python train.py --n_layer=8 --d_model=96 --n_head=3 --n_kv_head=3 --head_dim=32 --d_mlp=384 --vocab_size=4096 --activation="squared_relu" --norm="rmsnorm" --norm_place="pre" --norm_eps=1e-05 --positions="rope" --rope_base=10000.0 --rope_fraction=0.5 --qk_norm=true --attn_scale=0.177 --bias="all" --tie_embeddings=false --parallel_block=false --extras=["local attention windows", "gated attention", "value embeddings", "hashed n-gram embeddings", "a smear gate", "an embedding shortcut", "learned residual scales", "LayerScale"] --init="orth" --init_std_qkv=0.0607 --init_std_o=0.0152 --init_std_up=0.0607 --init_std_down=0.00759 --optimizer="adamw" --lr=0.00421 --lr_mult_qkv=0.4 --beta1=0.95 --beta2=0.98 --lr_head=0.00605 --warmup_steps=260 --schedule="wsd" --decay_fraction=0.555 --decay_shape="linear" --final_lr_fraction=0.02 --batch_tokens=[8192, 16384, 24576] --seq_len=384 --doc_mask=true --train_tokens=122600000 --steps=8412 --dataset="wikipedia_en"
Each number is 50 + 12 x the weight over its row's rms, rounded and kept within 0 to 99. Layers, rows and columns count from 0. The size before them is the row's rms in percent of the matrix's.

# layer 5 MLP down (transposed), 384x96, rms 0.262, rows 307-323, columns 0-95
098:58 58 37 60 62 73 60 41 63 46 68 38 40 36 57 21 37 43 45 71 57 48 68 56 52 74 45 61 59 46 54 29 42 44 66 51 33 53 46 52 72 54 61 38 68 47 66 43 33 62 60 61 35 41 47 60 69 39 41 66 53 59 59 51 45 41 53 41 45 66 46 43 48 42 56 58 54 49 32 66 54 46 32 30 50 58 35 73 69 57 35 62 46 42 45 73
101:57 41 37 19 39 33 50 43 57 54 42 52 48 55 54 42 25 39 46 21 48 50 66 46 66 60 59 54 44 67 51 54 65 50 60 45 65 43 43 49 54 37 19 37 50 36 53 54 56 63 69 56 44 27 45 54 46 54 59 46 45 48 77 33 27 58 70 27 56 70 50 37 49 39 38 42 54 72 42 33 58 54 55 39 50 36 36 36 51 33 52 55 56 44 59 58
109:52 73 41 75 38 71 61 35 59 55 58 86 49 52 45 48 59 45 46 50 49 50 49 44 56 50 52 49 33 15 43 34 56 37 46 32 51 50 37 51 43 44 40 37 63 61 58 48 63 33 52 37 42 47 37 44 48 56 52 40 53 35 59 31 36 47 54 65 42 49 53 50 66 23 48 50 36 37 38 48 28 57 61 25 35 59 47 45 46 22 60 44 61 48 45 69
102:58 59 60 40 43 37 44 70 44 68 28 69 53 55 44 52 42 41 43 66 36 45 36 53 67 53 25 58 55 40 48 60 70 54 68 57 70 61 57 54 57 44 27 57 45 54 66 57 77 52 63 58 50 45 67 60 46 36 57 63 52 49 59 49 53 47 55 32 49 37 36 45 44 74 23 46 49 30 53 37 60 44 43 63 44 60 58 54 55 23 37 45 61 52 60 23
113:65 54 50 78 53 52 54 48 54 47 45 39 31 39 38 74 63 40 31 64 51 60 53 39 39 50 30 61 43 21 39 58 54 36 56 55 29 36 62 43 38 27 29 33 66 51 59 41 81 75 53 68 55 55 42 37 49 37 60 45 59 67 40 75 35 39 50 56 45 51 69 40 48 65 38 63 38 54 59 44 49 43 43 42 44 46 54 56 46 58 50 51 43 51 46 52
101:40 60 70 48 36 34 34 62 32 57 31 28 63 32 62 38 70 45 47 67 39 79 50 54 35 74 64 52 47 79 49 50 67 46 54 46 57 41 47 61 39 56 23 43 47 57 24 51 51 56 51 59 43 54 52 42 61 56 40 55 55 63 44 49 72 41 44 55 46 63 56 30 38 64 39 40 32 53 41 64 57 60 55 47 56 53 53 39 35 59 48 48 38 66 32 57
104:33 51 45 69 41 55 58 49 33 54 51 54 51 77 45 46 52 64 42 63 31 65 63 34 43 50 65 23 47 73 45 46 70 47 53 65 58 86 52 47 33 47 61 48 80 42 78 36 43 64 53 40 55 48 37 73 41 40 36 29 39 44 46 55 50 54 43 31 51 53 45 57 44 58 50 54 39 45 37 41 46 39 45 39 47 44 68 51 53 60 50 41 28 50 50 44
101:46 54 43 50 79 34 33 61 31 68 40 31 40 50 55 38 41 56 39 65 39 51 76 38 28 51 24 48 57 35 53 53 33 60 46 52 57 49 59 51 50 51 31 63 50 45 72 52 29 61 59 65 70 46 64 66 51 66 45 49 42 42 32 53 51 66 53 48 57 57 58 37 44 40 38 44 79 32 58 59 65 47 49 47 37 48 28 47 75 58 53 45 44 48 44 43
084:38 59 44 56 85 65 59 56 60 39 65 63 51 58 40 53 37 48 72 49 56 81 38 57 55 39 62 41 45 68 53 60 49 47 45 52 62 37 51 59 48 51 68 55 67 52 26 46 55 70 22 48 56 49 48 51 49 33 67 46 36 74 59 53 54 46 47 54 41 54 45 57 50 73 43 44 60 53 36 60 35 15 54 59 56 49 55 40 48 29 48 25 54 48 51 43
092:69 62 61 46 82 46 54 56 51 43 63 59 31 50 50 65 38 57 29 55 60 50 53 61 52 50 62 46 45 48 56 62 48 56 59 34 50 40 41 68 39 48 41 41 21 55 41 47 41 57 48 51 46 44 50 70 53 60 59 53 39 52 58 54 59 50 66 61 74 67 69 60 58 60 80 51 81 43 42 57 33 42 57 61 22 34 34 52 62 57 33 69 57 41 44 44
096:39 55 58 52 34 67 53 61 40 43 55 72 38 58 42 61 26 56 40 46 36 64 37 56 34 77 39 50 30 59 44 47 42 33 52 62 42 49 64 35 37 47 34 39 46 28 47 49 41 76 67 59 37 60 62 54 53 58 45 65 33 68 43 51 24 58 57 32 39 61 59 45 42 57 63 28 30 50 54 47 30 64 67 46 46 57 49 38 51 56 54 55 54 38 42 65
098:61 52 60 57 62 39 44 37 41 72 53 99 51 36 21 50 46 60 45 76 41 61 53 52 48 60 38 52 41 49 51 59 53 42 58 44 30 60 63 60 61 38 41 44 67 55 45 63 65 48 65 64 31 74 46 59 35 75 40 60 51 58 62 56 57 53 62 45 51 46 49 40 51 28 53 58 59 63 46 60 52 46 70 31 60 47 43 48 36 40 51 43 55 49 53 44
094:33 39 66 28 66 66 56 53 62 38 34 60 40 62 57 29 57 42 70 50 51 60 66 33 43 58 38 54 36 29 38 47 30 37 50 64 43 39 58 70 57 37 69 33 49 55 55 59 64 62 50 53 63 75 68 29 50 55 28 66 61 52 49 44 35 68 51 42 37 71 61 35 52 44 49 45 35 54 49 43 45 50 60 58 53 50 65 54 41 36 52 34 46 31 46 45
084:50 49 75 53 80 39 45 42 46 52 62 67 38 62 49 65 57 41 47 55 55 34 44 57 65 53 65 45 55 25 69 33 67 47 43 21 50 64 36 49 69 52 58 45 35 52 46 65 50 78 62 74 28 51 50 45 38 54 42 41 48 41 61 56 39 43 59 48 48 47 67 23 64 43 72 60 53 48 32 55 42 48 52 48 52 51 54 56 37 62 47 36 29 47 41 58
102:43 47 32 54 40 50 41 58 68 57 53 42 55 56 45 39 61 50 61 45 57 64 27 69 51 49 61 51 46 45 54 69 31 67 65 38 63 47 49 46 51 70 27 48 67 36 44 60 76 59 68 44 67 35 57 40 53 55 73 38 40 39 50 66 33 43 57 45 56 19 53 55 69 45 50 55 23 48 44 40 58 24 66 52 60 57 46 39 64 35 64 47 41 53 51 60
094:80 40 52 55 43 52 54 43 31 48 46 38 27 48 38 56 38 45 38 57 57 48 43 32 58 38 43 61 45 61 36 28 72 54 43 57 56 48 52 53 63 31 39 49 70 45 47 45 40 75 42 46 67 58 57 44 61 34 46 48 60 54 60 38 55 32 55 39 64 52 64 53 41 53 12 37 72 46 41 48 47 45 21 53 47 48 45 69 50 60 31 33 41 47 55 30
101:44 34 45 37 48 66 64 39 62 50 50 25 25 47 52 52 56 42 70 57 36 41 53 52 55 67 78 54 53 61 42 48 51 66 63 36 41 50 45 34 61 42 75 41 51 62 61 49 41 55 25 43 36 37 41 25 44 33 31 49 40 44 48 49 48 36 50 48 76 44 32 53 66 49 55 57 42 46 58 45 53 50 41 71 56 53 25 54 25 64 56 37 51 55 56 68
# layer 5 MLP up, 384x96, rms 0.278, rows 308-324, columns 0-95
102:57 50 46 58 26 50 60 50 51 58 56 35 60 33 62 63 36 73 64 56 64 39 70 39 50 45 48 45 52 60 46 74 51 39 47 46 61 54 45 70 69 72 42 56 35 50 62 63 61 41 50 45 44 45 34 43 41 65 39 59 45 46 53 53 40 48 41 44 46 56 51 50 62 74 37 40 51 62 67 63 42 60 41 06 53 47 68 42 36 65 59 78 55 63 39 58
108:52 59 48 59 28 43 40 25 61 61 55 68 68 54 54 47 37 60 55 49 72 50 39 53 22 47 40 63 59 38 45 35 68 57 42 55 41 44 44 24 47 38 87 30 50 35 79 49 52 52 58 55 47 48 28 47 45 61 53 48 50 57 58 37 50 67 47 60 41 42 53 55 49 58 59 64 46 50 42 67 57 66 60 52 63 57 40 51 52 64 70 61 56 23 57 58
104:44 65 57 37 52 59 49 42 65 59 60 56 46 36 55 82 38 51 52 61 50 37 69 54 37 41 22 58 60 41 50 43 71 56 50 45 40 37 58 41 58 37 46 47 54 66 49 59 62 51 53 66 37 54 55 45 58 48 45 47 58 63 77 36 28 57 32 54 44 54 56 42 61 56 64 55 36 37 38 50 45 44 34 30 45 53 66 54 46 52 59 71 77 12 65 45
116:70 60 38 52 39 68 56 64 43 42 40 36 61 58 46 33 49 62 44 38 43 57 65 29 48 36 18 38 45 38 52 70 46 59 54 55 55 28 63 38 53 50 57 55 52 60 72 46 25 44 73 57 63 43 43 69 43 62 75 43 49 43 45 44 29 44 49 42 45 55 71 52 51 61 60 61 59 35 63 64 63 79 48 59 26 51 62 40 46 51 50 51 42 49 55 41
103:53 86 76 38 43 48 58 25 41 61 48 48 59 67 51 43 45 46 50 54 56 65 68 33 29 54 43 53 43 50 52 43 59 36 47 28 55 56 68 55 30 36 51 51 51 44 52 39 43 26 57 47 27 70 60 44 45 61 41 60 58 34 64 46 51 44 34 52 56 65 76 29 47 31 71 59 44 32 42 51 40 60 61 51 51 39 31 60 48 41 59 59 56 48 41 54
104:60 69 47 50 61 45 50 35 53 72 78 32 61 45 34 54 55 47 62 66 47 29 49 54 56 46 58 57 53 44 48 35 59 62 77 54 62 46 58 42 52 50 69 53 61 45 50 35 44 39 67 78 57 63 72 70 31 37 54 56 54 37 76 45 60 73 42 53 55 36 71 54 55 48 49 39 65 74 45 38 43 55 35 49 41 33 47 61 50 53 49 39 43 61 62 46
096:57 85 45 36 60 62 41 74 45 42 42 47 42 57 35 44 51 72 47 62 52 48 58 30 49 46 50 45 59 75 58 34 38 60 32 47 42 42 74 40 41 80 53 53 56 34 50 55 52 42 59 39 51 57 42 55 26 59 51 58 56 66 32 60 68 59 34 38 47 46 55 48 45 50 56 61 62 42 50 46 61 64 38 40 35 56 28 37 67 41 80 58 50 59 43 54
082:66 53 60 47 63 83 43 52 56 41 59 57 69 51 62 62 47 50 60 83 56 48 59 33 60 41 45 52 53 55 67 43 65 55 51 38 29 45 53 55 62 64 55 51 54 48 45 43 62 54 58 40 56 49 33 35 38 51 51 32 57 58 26 54 50 41 54 49 65 46 68 33 44 37 50 66 53 35 78 64 65 86 44 48 37 34 46 63 56 54 53 47 41 27 48 38
087:34 44 40 40 55 80 71 57 48 45 50 39 62 23 47 25 41 85 57 53 60 43 54 51 42 50 40 45 68 64 53 37 51 44 61 64 46 54 71 45 59 59 52 58 46 53 43 47 40 29 39 39 51 63 58 53 62 38 53 53 49 51 57 45 33 57 33 61 58 30 38 63 35 57 45 79 35 75 50 52 47 33 47 33 71 45 60 40 40 37 52 53 46 44 54 37
094:35 56 62 48 28 31 44 47 44 52 40 56 66 61 25 32 42 61 44 53 48 47 45 62 30 48 37 20 62 55 44 52 43 56 68 70 43 60 69 51 58 34 44 38 75 45 47 50 60 44 59 55 60 66 38 49 44 69 41 75 68 48 47 47 29 64 43 77 61 37 52 64 42 57 61 38 40 35 50 44 64 47 63 31 49 48 42 59 64 47 55 45 31 57 49 57
096:64 50 63 53 27 55 53 50 42 45 46 56 48 32 55 58 57 44 42 51 49 45 59 46 65 48 45 75 48 52 58 52 64 52 55 33 37 55 36 38 45 28 84 27 55 66 46 38 45 49 64 19 63 41 59 61 46 62 53 46 69 46 65 52 50 39 50 46 72 31 59 66 37 50 63 39 59 34 39 49 52 75 48 53 34 46 30 60 40 50 60 72 71 64 47 55
093:64 42 63 46 44 58 55 45 43 42 54 37 49 30 54 65 67 39 57 39 69 55 54 52 41 61 33 48 56 69 35 55 55 24 54 52 56 52 49 51 77 61 53 45 43 51 57 50 58 68 52 45 49 41 52 47 47 57 36 57 75 59 43 62 49 34 59 51 31 49 48 64 56 39 62 68 48 01 49 46 56 61 62 38 62 36 68 37 51 70 40 60 38 62 73 43
084:53 49 42 50 50 72 55 48 52 62 80 50 64 50 22 49 36 32 53 47 64 58 52 59 49 55 50 54 69 50 54 51 42 54 51 56 66 39 54 45 84 61 46 53 43 55 44 37 47 27 48 35 41 60 65 61 34 57 36 55 49 23 62 58 65 57 41 49 64 16 62 58 51 42 48 50 71 46 55 55 45 67 38 46 62 54 37 45 29 24 37 46 57 58 61 64
118:54 54 36 36 45 31 63 45 85 62 42 42 51 39 36 50 67 41 68 51 41 59 50 52 55 50 47 42 56 52 63 51 52 70 44 32 64 49 63 43 48 59 46 49 75 35 59 61 43 61 53 44 64 38 57 51 54 60 55 55 57 42 45 56 46 63 46 44 51 25 62 67 52 36 50 49 38 53 28 45 51 34 75 50 74 40 41 37 58 19 62 66 61 26 69 62
096:58 43 39 43 51 41 83 27 60 39 45 39 36 29 40 43 41 49 53 63 60 43 46 47 53 52 45 64 45 69 39 53 44 52 31 59 32 61 52 44 46 41 45 41 79 45 62 66 61 53 51 57 52 38 61 54 31 60 33 50 69 51 60 53 40 35 39 53 77 51 77 70 44 48 33 55 57 69 39 54 36 34 35 50 50 41 68 41 56 54 44 74 53 57 58 32
101:64 63 28 37 25 47 71 60 37 46 34 38 40 60 38 50 48 53 53 46 53 29 58 67 50 61 58 48 58 53 60 46 57 61 78 31 43 46 70 59 49 54 55 59 55 53 65 64 43 33 43 46 68 53 54 38 38 62 51 48 48 47 62 61 73 40 41 53 78 34 43 64 51 34 51 59 30 47 51 40 56 47 40 63 49 55 36 52 42 62 56 68 64 70 65 78
095:62 47 56 54 50 57 61 65 67 50 56 28 46 58 31 48 46 46 79 47 67 49 77 52 50 59 50 57 45 47 72 41 51 71 48 38 51 67 62 50 45 45 73 45 57 61 72 73 40 49 45 60 62 40 34 51 22 39 25 68 61 56 67 50 44 64 58 49 59 40 75 43 65 57 40 46 58 42 53 43 53 70 63 25 34 53 58 59 55 49 47 52 40 44 44 50